From a checkpoint of a small transformer trained on Wikipedia.
Training: a variant of Adam for these matrices, 7210 steps.
Each number is 128 + 32 x the weight over its row's rms, rounded and kept within 0 to 255. Layers, rows and columns count from 0. Numbers have three digits each. The size before them is the row's rms in percent of the matrix's.

# up: layer 6 MLP up, 2048x512, rms 0.0365, rows 1386-1432, columns 0-63
# down: layer 6 MLP down (transposed), 2048x512, rms 0.026, rows 1386-1431, columns 0-63
up1386 103:114140110153120111183151122141140130118128110182181108160131056130108141067168154143108131131157141102108145152097096118092075132059113058155118160167147075111081140124112087109131105155141190
down1386 108:111064206098154149121212134149136127148128115083126161124075103089137095092091064195130128097130164134119140102123139139126149141131112137136148168173108085181122092167073069099159133114131164
up1387 090:095110108173102061123108081143137172117166156147111154103151166124125111106138172100139186057154104094110104178097116104125149155098144091178136167148102102145124158127087109124165122115155131
down1387 092:130134140136123125186149119128120130148157137138160131126155154078148085129113036168179173097128106099054106129150134145122074134125148074152126184138098106163118133140097175133173094092121104
up1388 115:164153124134108153146171201112102101084093191146127110150171120137192176123130071130117101115107111058097148108156136117118075136110139138095203150146118154204097142111197094120188142127173098
down1388 107:149151109096098127088154136099137137129124134090142077140107130117171033100159080095160091140184131105117159105123148072114154133158170138110142107115157171146061104194135119125152137141138119
up1389 108:124137124185154120120125110136135094120153073099030125117107141156151178105126133112131098153129046174135162167106115113126076060167145161118105137164108130157170168120197129123131108153106148
down1389 101:135081133152129143186153137157137159109119114082169171116127208159181162129096134151144081144130140096100125131070225118133120049181096145152122144165124181115185113145132114128163097133140147
up1390 097:144159123192147176153140084165141147077142126099143135136169089155124107133091161119118101119129133142120153096151084112137096147121138079117167191094134139139181079080046142073095130116095162
down1390 103:119168129153131161156114144085115142155208149126116124140106124131171120144141063216092100097082133154140098131096104160077135105105077099097135152113104142129126107132099074135113155100176114
up1391 110:132109150129154164131132164144117154119133104138094085169149126156068179153119169119133084141117107083134154118050127120162133093132136093173134170107133069190099148106135193174126083067048114
down1391 108:133070176098133141135216089127108138129141065129095122135044156177126123124144167163140107141111134077086124112095218113149149190161147119133085150150164127141112157145049124072094153135152098
up1392 107:122153077165163149135116172125125178133127103186143098133148115121101114203112140082144118135158104120128135156139084095146158095083102124173194182078090094147106097126130088086118155128071117
down1392 113:133162108130108145182141115142146149159148112114136101130092155122123143145187118127168157083149170127098160116149121173179173118090156169166171197153148163109117106131072130083161198143147077
up1393 112:146123077172116133151132147121079124112108106151141140144140080187088143067155095041178193104076119145108111135095089162075117159098176067069118131100094120165214141078150146140163147071111157
down1393 114:146110083137071176197184118134082143119042087161143115108117108146070111133111103114154107153131118133166093099093060175109120190138155123170110086135093168081128151127110155117165168075164117
up1394 107:163113134131203179166158180129136196121126120147117122121144157125124073075153152028108097154077107132157123167104079113176114098111140101123151103146155135158146141160121168169119117141036134
down1394 112:112116083119085083136123091175180164157184076142132161135162167094185122056079155089157114142116146089115044148176036136112096165100100152110086109176150137101093193172168092112129134105109142
up1395 102:163120160137069113125094118128097139124146131160147113183158110153084067122170114156147103099139083145097112100125123145138114120129151082186183154144136122160078125123171086152102097138114136
down1395 101:102122140080136111117130076091122152160143127134112145180125098107121067071091117157175116153147121113132090141056184170163160122099166179132166126128169142112099095181086127073177108145168157
up1396 101:144134130172159138140097115151085118145115112098133125189140073152137148150188113056155108163102119103130141131144117157154163107084100095143133134146097125198144141097124119167109109156105101
down1396 095:111151131106131103110133164112125142173102163150121169149134083135136119165153073164105115171118150134136112100157217127139196189097135123099097091177130142100101103139133129126125124113134107
up1397 117:098198156137109135195144149099124197110100138152085093146133150144165090121161142152153118195168039126080101063108129147079063160055161157066117160143042140158208199129153114176142157114147113
down1397 111:140147129137197126099167106134142112123092126142128075112157175133180081172166103155106093137154114111098108069136169147115128137072140171122113151158128120134175172170152102172183222170154093
up1398 102:138148101092149191117117131114115138078215144148169130154130109199109164148114121110156126147159098102112154144175090119083062141142148096182144167111139130139122170153125175116188108177157187
down1398 103:134087094085168174106110138115144147142149143102146140228126151118140160122154121122126117144182120170104143067136138156140098088104063115134174100115144110145124119071143138096150094141116147
up1399 113:151140106138131142137168113098123100112076147144108072133158095139067103106203095122202110102171073135120092093111117116115077084140135102137115100154198094147105148128111125208157118099138072
down1399 115:126128094115138155165153125126117139067115116125156119111168098044117176161104120164150156121150134085123110105098080144150069079118135205189075130160166143156108127116128123162163149110147116
up1400 094:192126145135130211091125129114109099076157249137051134123119131123107127120122089059134093131141085131093168163060121104159120091038123101122121116102118140132151154126151123151073159096133123
down1400 102:109033140091200121075106137133144110120126122125161132121160145122070170158151146139110172184151116142060186192139135126135155111194118121077169081102164138066184154181105093113155125117082115
up1401 089:148131119107090119211159117184115163166152115157130140133144110139110132121124141067133111128186044154174137148157065091104030115072111132096099094110175054140111113117148140140179115096112197
down1401 098:118097125087160147116137153168111135151153111148119183105141113083118132110165142084106131135101100090188163095100211152069088109170138094078146155109158125115184108119064102069086142169134151
up1402 096:191185135150059132167205115087070156094186141138138099108100117166121153154119185132092174072080062139052107115198123130085078125112115083108077144094147052113104129108144148174077163058114138
down1402 103:105144137130136082123119138145147143192222100164113158138138148088192129170127126165080163061153115151154130107102213126131094157184095183150114084096129148092116132111165176117195139195132099
up1403 101:158126132102221181145149162121061091131145128124097098195184152114148079153171113151134145081140090122132105113126096073093117044120056142106150172132131062149102100127115132117136116131174161
down1403 101:107114187031191114066123127165153195137146168151130135175143121084163102161135127167120141132113109129118127152174180083133138105164100124149089083174157100159139102134125212102153158139124140
up1404 106:122162111118100136167096103137162136124152190159116174131121074140092115080099142086144180108146161145088163138071084161137150150085128100144113176134146076087104202110082075168152141104088119
down1404 111:101142135108137155175163135129145085110109103108143132121102091094078099133129126108150161091149149120095182084189076060137166128096166120136146121140095127186105088118134131169137101122130148
up1405 098:183078115152162147127124169125099125209199138104199125126145195096109132167103107163162148074118105113107120124081119109150105121100146136063076168071133129174130136127159122148127128054083150
down1405 089:118119105113143087146103095100146140161172116158146084125045137101119158122083107126152160103175130111138080118150255127142160130182167105167087095116131141166128197121107107107136136138155167
up1406 103:171170158113083173131150128155096170144162090111101119191107131100123144096198108107099125131152119126123161167129113104134119128149148183073076188166111068190093201098177116137080065097108088
down1406 101:127151219102177097090121135150110114141158081064125129131167153137091080162168171105160168123044135115124117156163193086156108165207108102086164088159255065142185158106064134148141143060130098
up1407 098:164130130141154159212101199131057111176174121173099102103151149118125128037123128105157151136071118138106095132113080160196076076075160151120157121137088084104125101117106133129167016113148168
down1407 109:094079098102140114112124128150172118087147088155155115137135126174102163171131122085139102116115116112137166116106215182136129105092162140181155149141173171216151127040114084059129110157125149
up1408 096:112168078146120145101130148201131066130155134073134062183116106165192115103131124152068141183225107134165177107081114125102066113068139087147098118149116121115140123147163080120155074093111117
down1408 089:140132157100138145074115131130142086100184174127096139095112169143132165113101100155146144135108170168195115141190242082147146123137145130134138107151100120130148159126139111145167178117086136
up1409 087:160076135097169150116152134123090082107092109150109133167111101114073121135165181145129179111131115203139114137158119061085167056129107143181090168119115167127099146140131087115080111143081160
down1409 087:080120161114123107105128185169168112160150123119117076152118131108105152120083124121114168103127084093161148087095255151088106165171116203052123121134150182124105092100108127125169070088129161
up1410 096:149176103167151140131150143141103129093130127096166084121137124167133114153126137099115113211102108061190183124120125169112138091127111106116124137085091118147139130174154121172180136102070109
down1410 094:106124134129122078087158180177134118168115137161150164100146126117141163139125099119094142048142128138117118115093148148129059100175155138097147110172133135099135069089107138116115177118132111
up1411 103:146113114117133125136121128117091146181172193149121150150157164128131165078093111130184116127141143069138150076126144156109131090125096087187157109150110139183174126111141134198112140160098136
down1411 093:122190151144070142147133063138122087082115106161148142114059210130118221095113079192117103093124142125089097156068210201156154121077096088146122090127188064157164131147092100184158205197108184
up1412 093:156114081167085151189151125150080099097193132079151127154141101123146129135109135105070124095123145126147089066134116140108119163129159119184185112125151106134146118122112135136102133090150122
down1412 091:096152132088106096132095180132173137116171179102047110125112110094145133097093182127113119183108159127129139116175019054112131119105144109160076088196115125141143118177152146166110166078145159
up1413 109:143145105122112123167137173144135159120080162104062118207147115133151104058144144140143123134140083148100113089133121145168110120107171087070150130178123094140126123133145137175118144099156124
down1413 105:124115187126118151100136127139142089122103102075071136151141077164153110132111072153121094125139118130129168086111234169200164159110124149097155068150137174143161117120117130135129147116227165
up1414 098:090059130134139130125143157121094176124174106109091115111185081094107161157176097130166121069121073086097144080141103115181187135092148079150150131075134139137112138092139123107150071077106071
down1414 104:143117105137141141154075151113121097150145123116147125142085150123097166142171166098104114143125137115128122116148082140117195065156123070132189150086130140143102123147153102055163139166082153
up1415 098:173126145100110181180132160067099103115089100129188184141106042154135123087134181097195141154085154139084122068128121162132140109059142107106158156128185091137216159074103121122156140105116148
down1415 097:232113126124043190255210170096015137059125137101091122087096126151182114142090091167146177124149137156158133090158135108162105105135152125177157086141070084125083126154104141056203125175182105
up1416 101:156132121161141149158062136110107126148139133086096113155136090113128128100151083138168168182105158150135133066063108146130088079135102132120106146147150146172126141103084171183116129154145138
down1416 098:098152149155184131092075116126148140097077113082127118159191138150102108187145169160080150082143141184128113136143125157103148108112106147054110183124080066109159188129104109140164160124087152
up1417 095:148169175100183147125181104125097128153106103097155165194130170110084140103231099103084086103144137153130121088107096157116150115137121157118142182153080143155129136095167116126126078096141120
down1417 096:120098148128158149050123115147113142169134147107147163143144120099142110168119089084149110103092098137178118141159255155097091118168098138072167053128156090103108097113189112157163154099129096
up1418 097:136076158088179104115096179121104110097195169166056150157083113132133094144091108092122182119144096098097160147110117082150145097087168086165128131067039098098111164159152157136183135145096150
down1418 094:159143093097096145148172146116133135131157175188080129175157143164137127170079122115113149139131131158152107136120184096106078139130135049063125132110097135083159150145109089154130116090066102
up1419 103:129170147117169126143141127116109146132166153163150175116159136142096091164122096134102155132159101073126094103102126135096128132067108105088123126152102131090196163116121140179102141108124139
down1419 102:143161167124156133104131102101113159073071120158171142193124160125144133154149163157141141142176078124107126113127135164140130142080178136157115095126113118072107169145091097166113175105146131
up1420 102:116082147155176116089106125136148168073113117129153107150194107157125192126185177128103114117193117064056107094130116072168143133144173087170163109129085156146171131131126119170078101112163137
down1420 110:118164131119113114129143120150150083097134150155142126141087154119101128221099146121089200100144127138133133083126199118172115117154121073137122107104126105136176086168112112093129164129154152
up1421 102:148162125157135127131080169151107172089157140119099097226094135129138140167143130108151152110134176088146154117128116112147096140117135112126169193138127155182167148141170095121145137113136187
down1421 101:128162120141134154155145140175088115178054146107172097146086085071122111077071112140100151089112158151174172143068155121146116120106129182104131116142160126146121138110092122124120140116078132
up1422 092:119126140127162137111145160141127145099118145171094166113122140102163127165149114100145180114057109116095128166129136149176125103118146113114097120166187135156132188178113123189100086144111101
down1422 088:118134164165105118157152101134129148121215141114144143149155095146130153089133151120185138098167134179114130064108157098171122117090120074162181160069057070047180095105131198104141172131158123
up1423 097:150128131149121162141141103145068114191094097111124122108131167103106117110148126123105156166104107142109098097167114111097085148099107076100138113095073130115139134140151141176123156109129134
down1423 100:121166115102103101142112117149121159129137151087093137116125137097121169117160091143149161125093102161121166147142218111107111132107171102118136130088098130109087115118145116188114135219149138
up1424 100:162141113183177127124088166170116131104121166126172071111121122140123116133188099084100084065203110114120141113121123154119132138137143130093149107079174119157119139099172103171142075132149119
down1424 101:144137142141087109167148110166160113098062100164123114144122214105107139149132086129168109118094122113095165122136092179119143089077101106174167115141125194087081115115091134156135154174100145
up1425 094:144103106155132136138101132115133148116140119186147144105092105174116147057144159115113149136107117142112141103167099173182154066089117086175175131075108148127108175132116156084138133083073139
down1425 100:103129096145125146139192136168129149092160090124107090096138112143148121130134226115130118116126152125164108113108191111118155175153117105087083135098075112204085118207070161077086163141144146
up1426 101:166108168100128120172133146130069162062100157132127124181165125139078088053160164126174090142120108119137149107091142145093086136114081136160204135093099150151136151140153125175132145229127166
down1426 095:133097176099136111133090080167099079100083143121145161143112180139146146129099128207145155137109121115098115157058226095137158147126102198134152177118128118115136181129139126097105152153167159
up1427 103:168106129156144087126129188133101134135169078186118103122165086103123143113179115101109108116142144023093153120104144109148104128175081109168189135098105042160089140139115089120152144070129134
down1427 093:129110112124174090099057136107127126168127147158117128138147080115101100106131115127124097128080165128163151128128254115188173140129162127175155148115071124141109179106043113171085088122107093
up1428 104:133149165089170128160140126113125131112127149175070154110086155164145161146116136113111116099131121096142138100120129128146090104102151146090160106111130064139092159093090065129114177157090166
down1428 105:117121080140174130126104161137164161070106172124111117122119163073141096151124163131107160086150161054147090097148129104186111115128120150062131149154149125140062119137108159182124120088076148
up1429 097:160099121131175171156132134185101100084118097092097139108123098159136146098160134139174129114113111097167172147116090126105112136139127120122141133141111171157168122077104063150091128055149138
down1429 101:090121174133154104107096077177166123101153149141111160127104099158148195127135102124178113124119118132136108094121191158150171171098134148131119188122137120113137116058134068162153032080142105
up1430 092:154104122127111137144111164065114151124159137155150111142160154122090084182101119152125157077206095132109172049114121125138117082086170097162142093119138120133120154105132094133157105142088122
down1430 098:164145124129102149124116121100127076139113142111129152133086114106116129058132136124155089152124161103148130153098200132102152069045104162109101091173151121128134119149121085095138096082188101
up1431 090:147101141109150147140161175105162134124088175139128132128132067183105114089165100132117106141177116125112158112098139147107111049141168133079084195125094159146122161114227163201185115097130122
down1431 089:112109108121151113117152134143148126124142114162149138118090148195105116156111119103156111096106140127141141067164255131157138115132150085124085176111123170136118098106139104138123114134132107
up1432 105:176091126139208134130127157163104165128156156166094144120099103179114101114130117120130177148127139082067119200090126131109110113137145183111180161148073102167194144096149068111123125134090134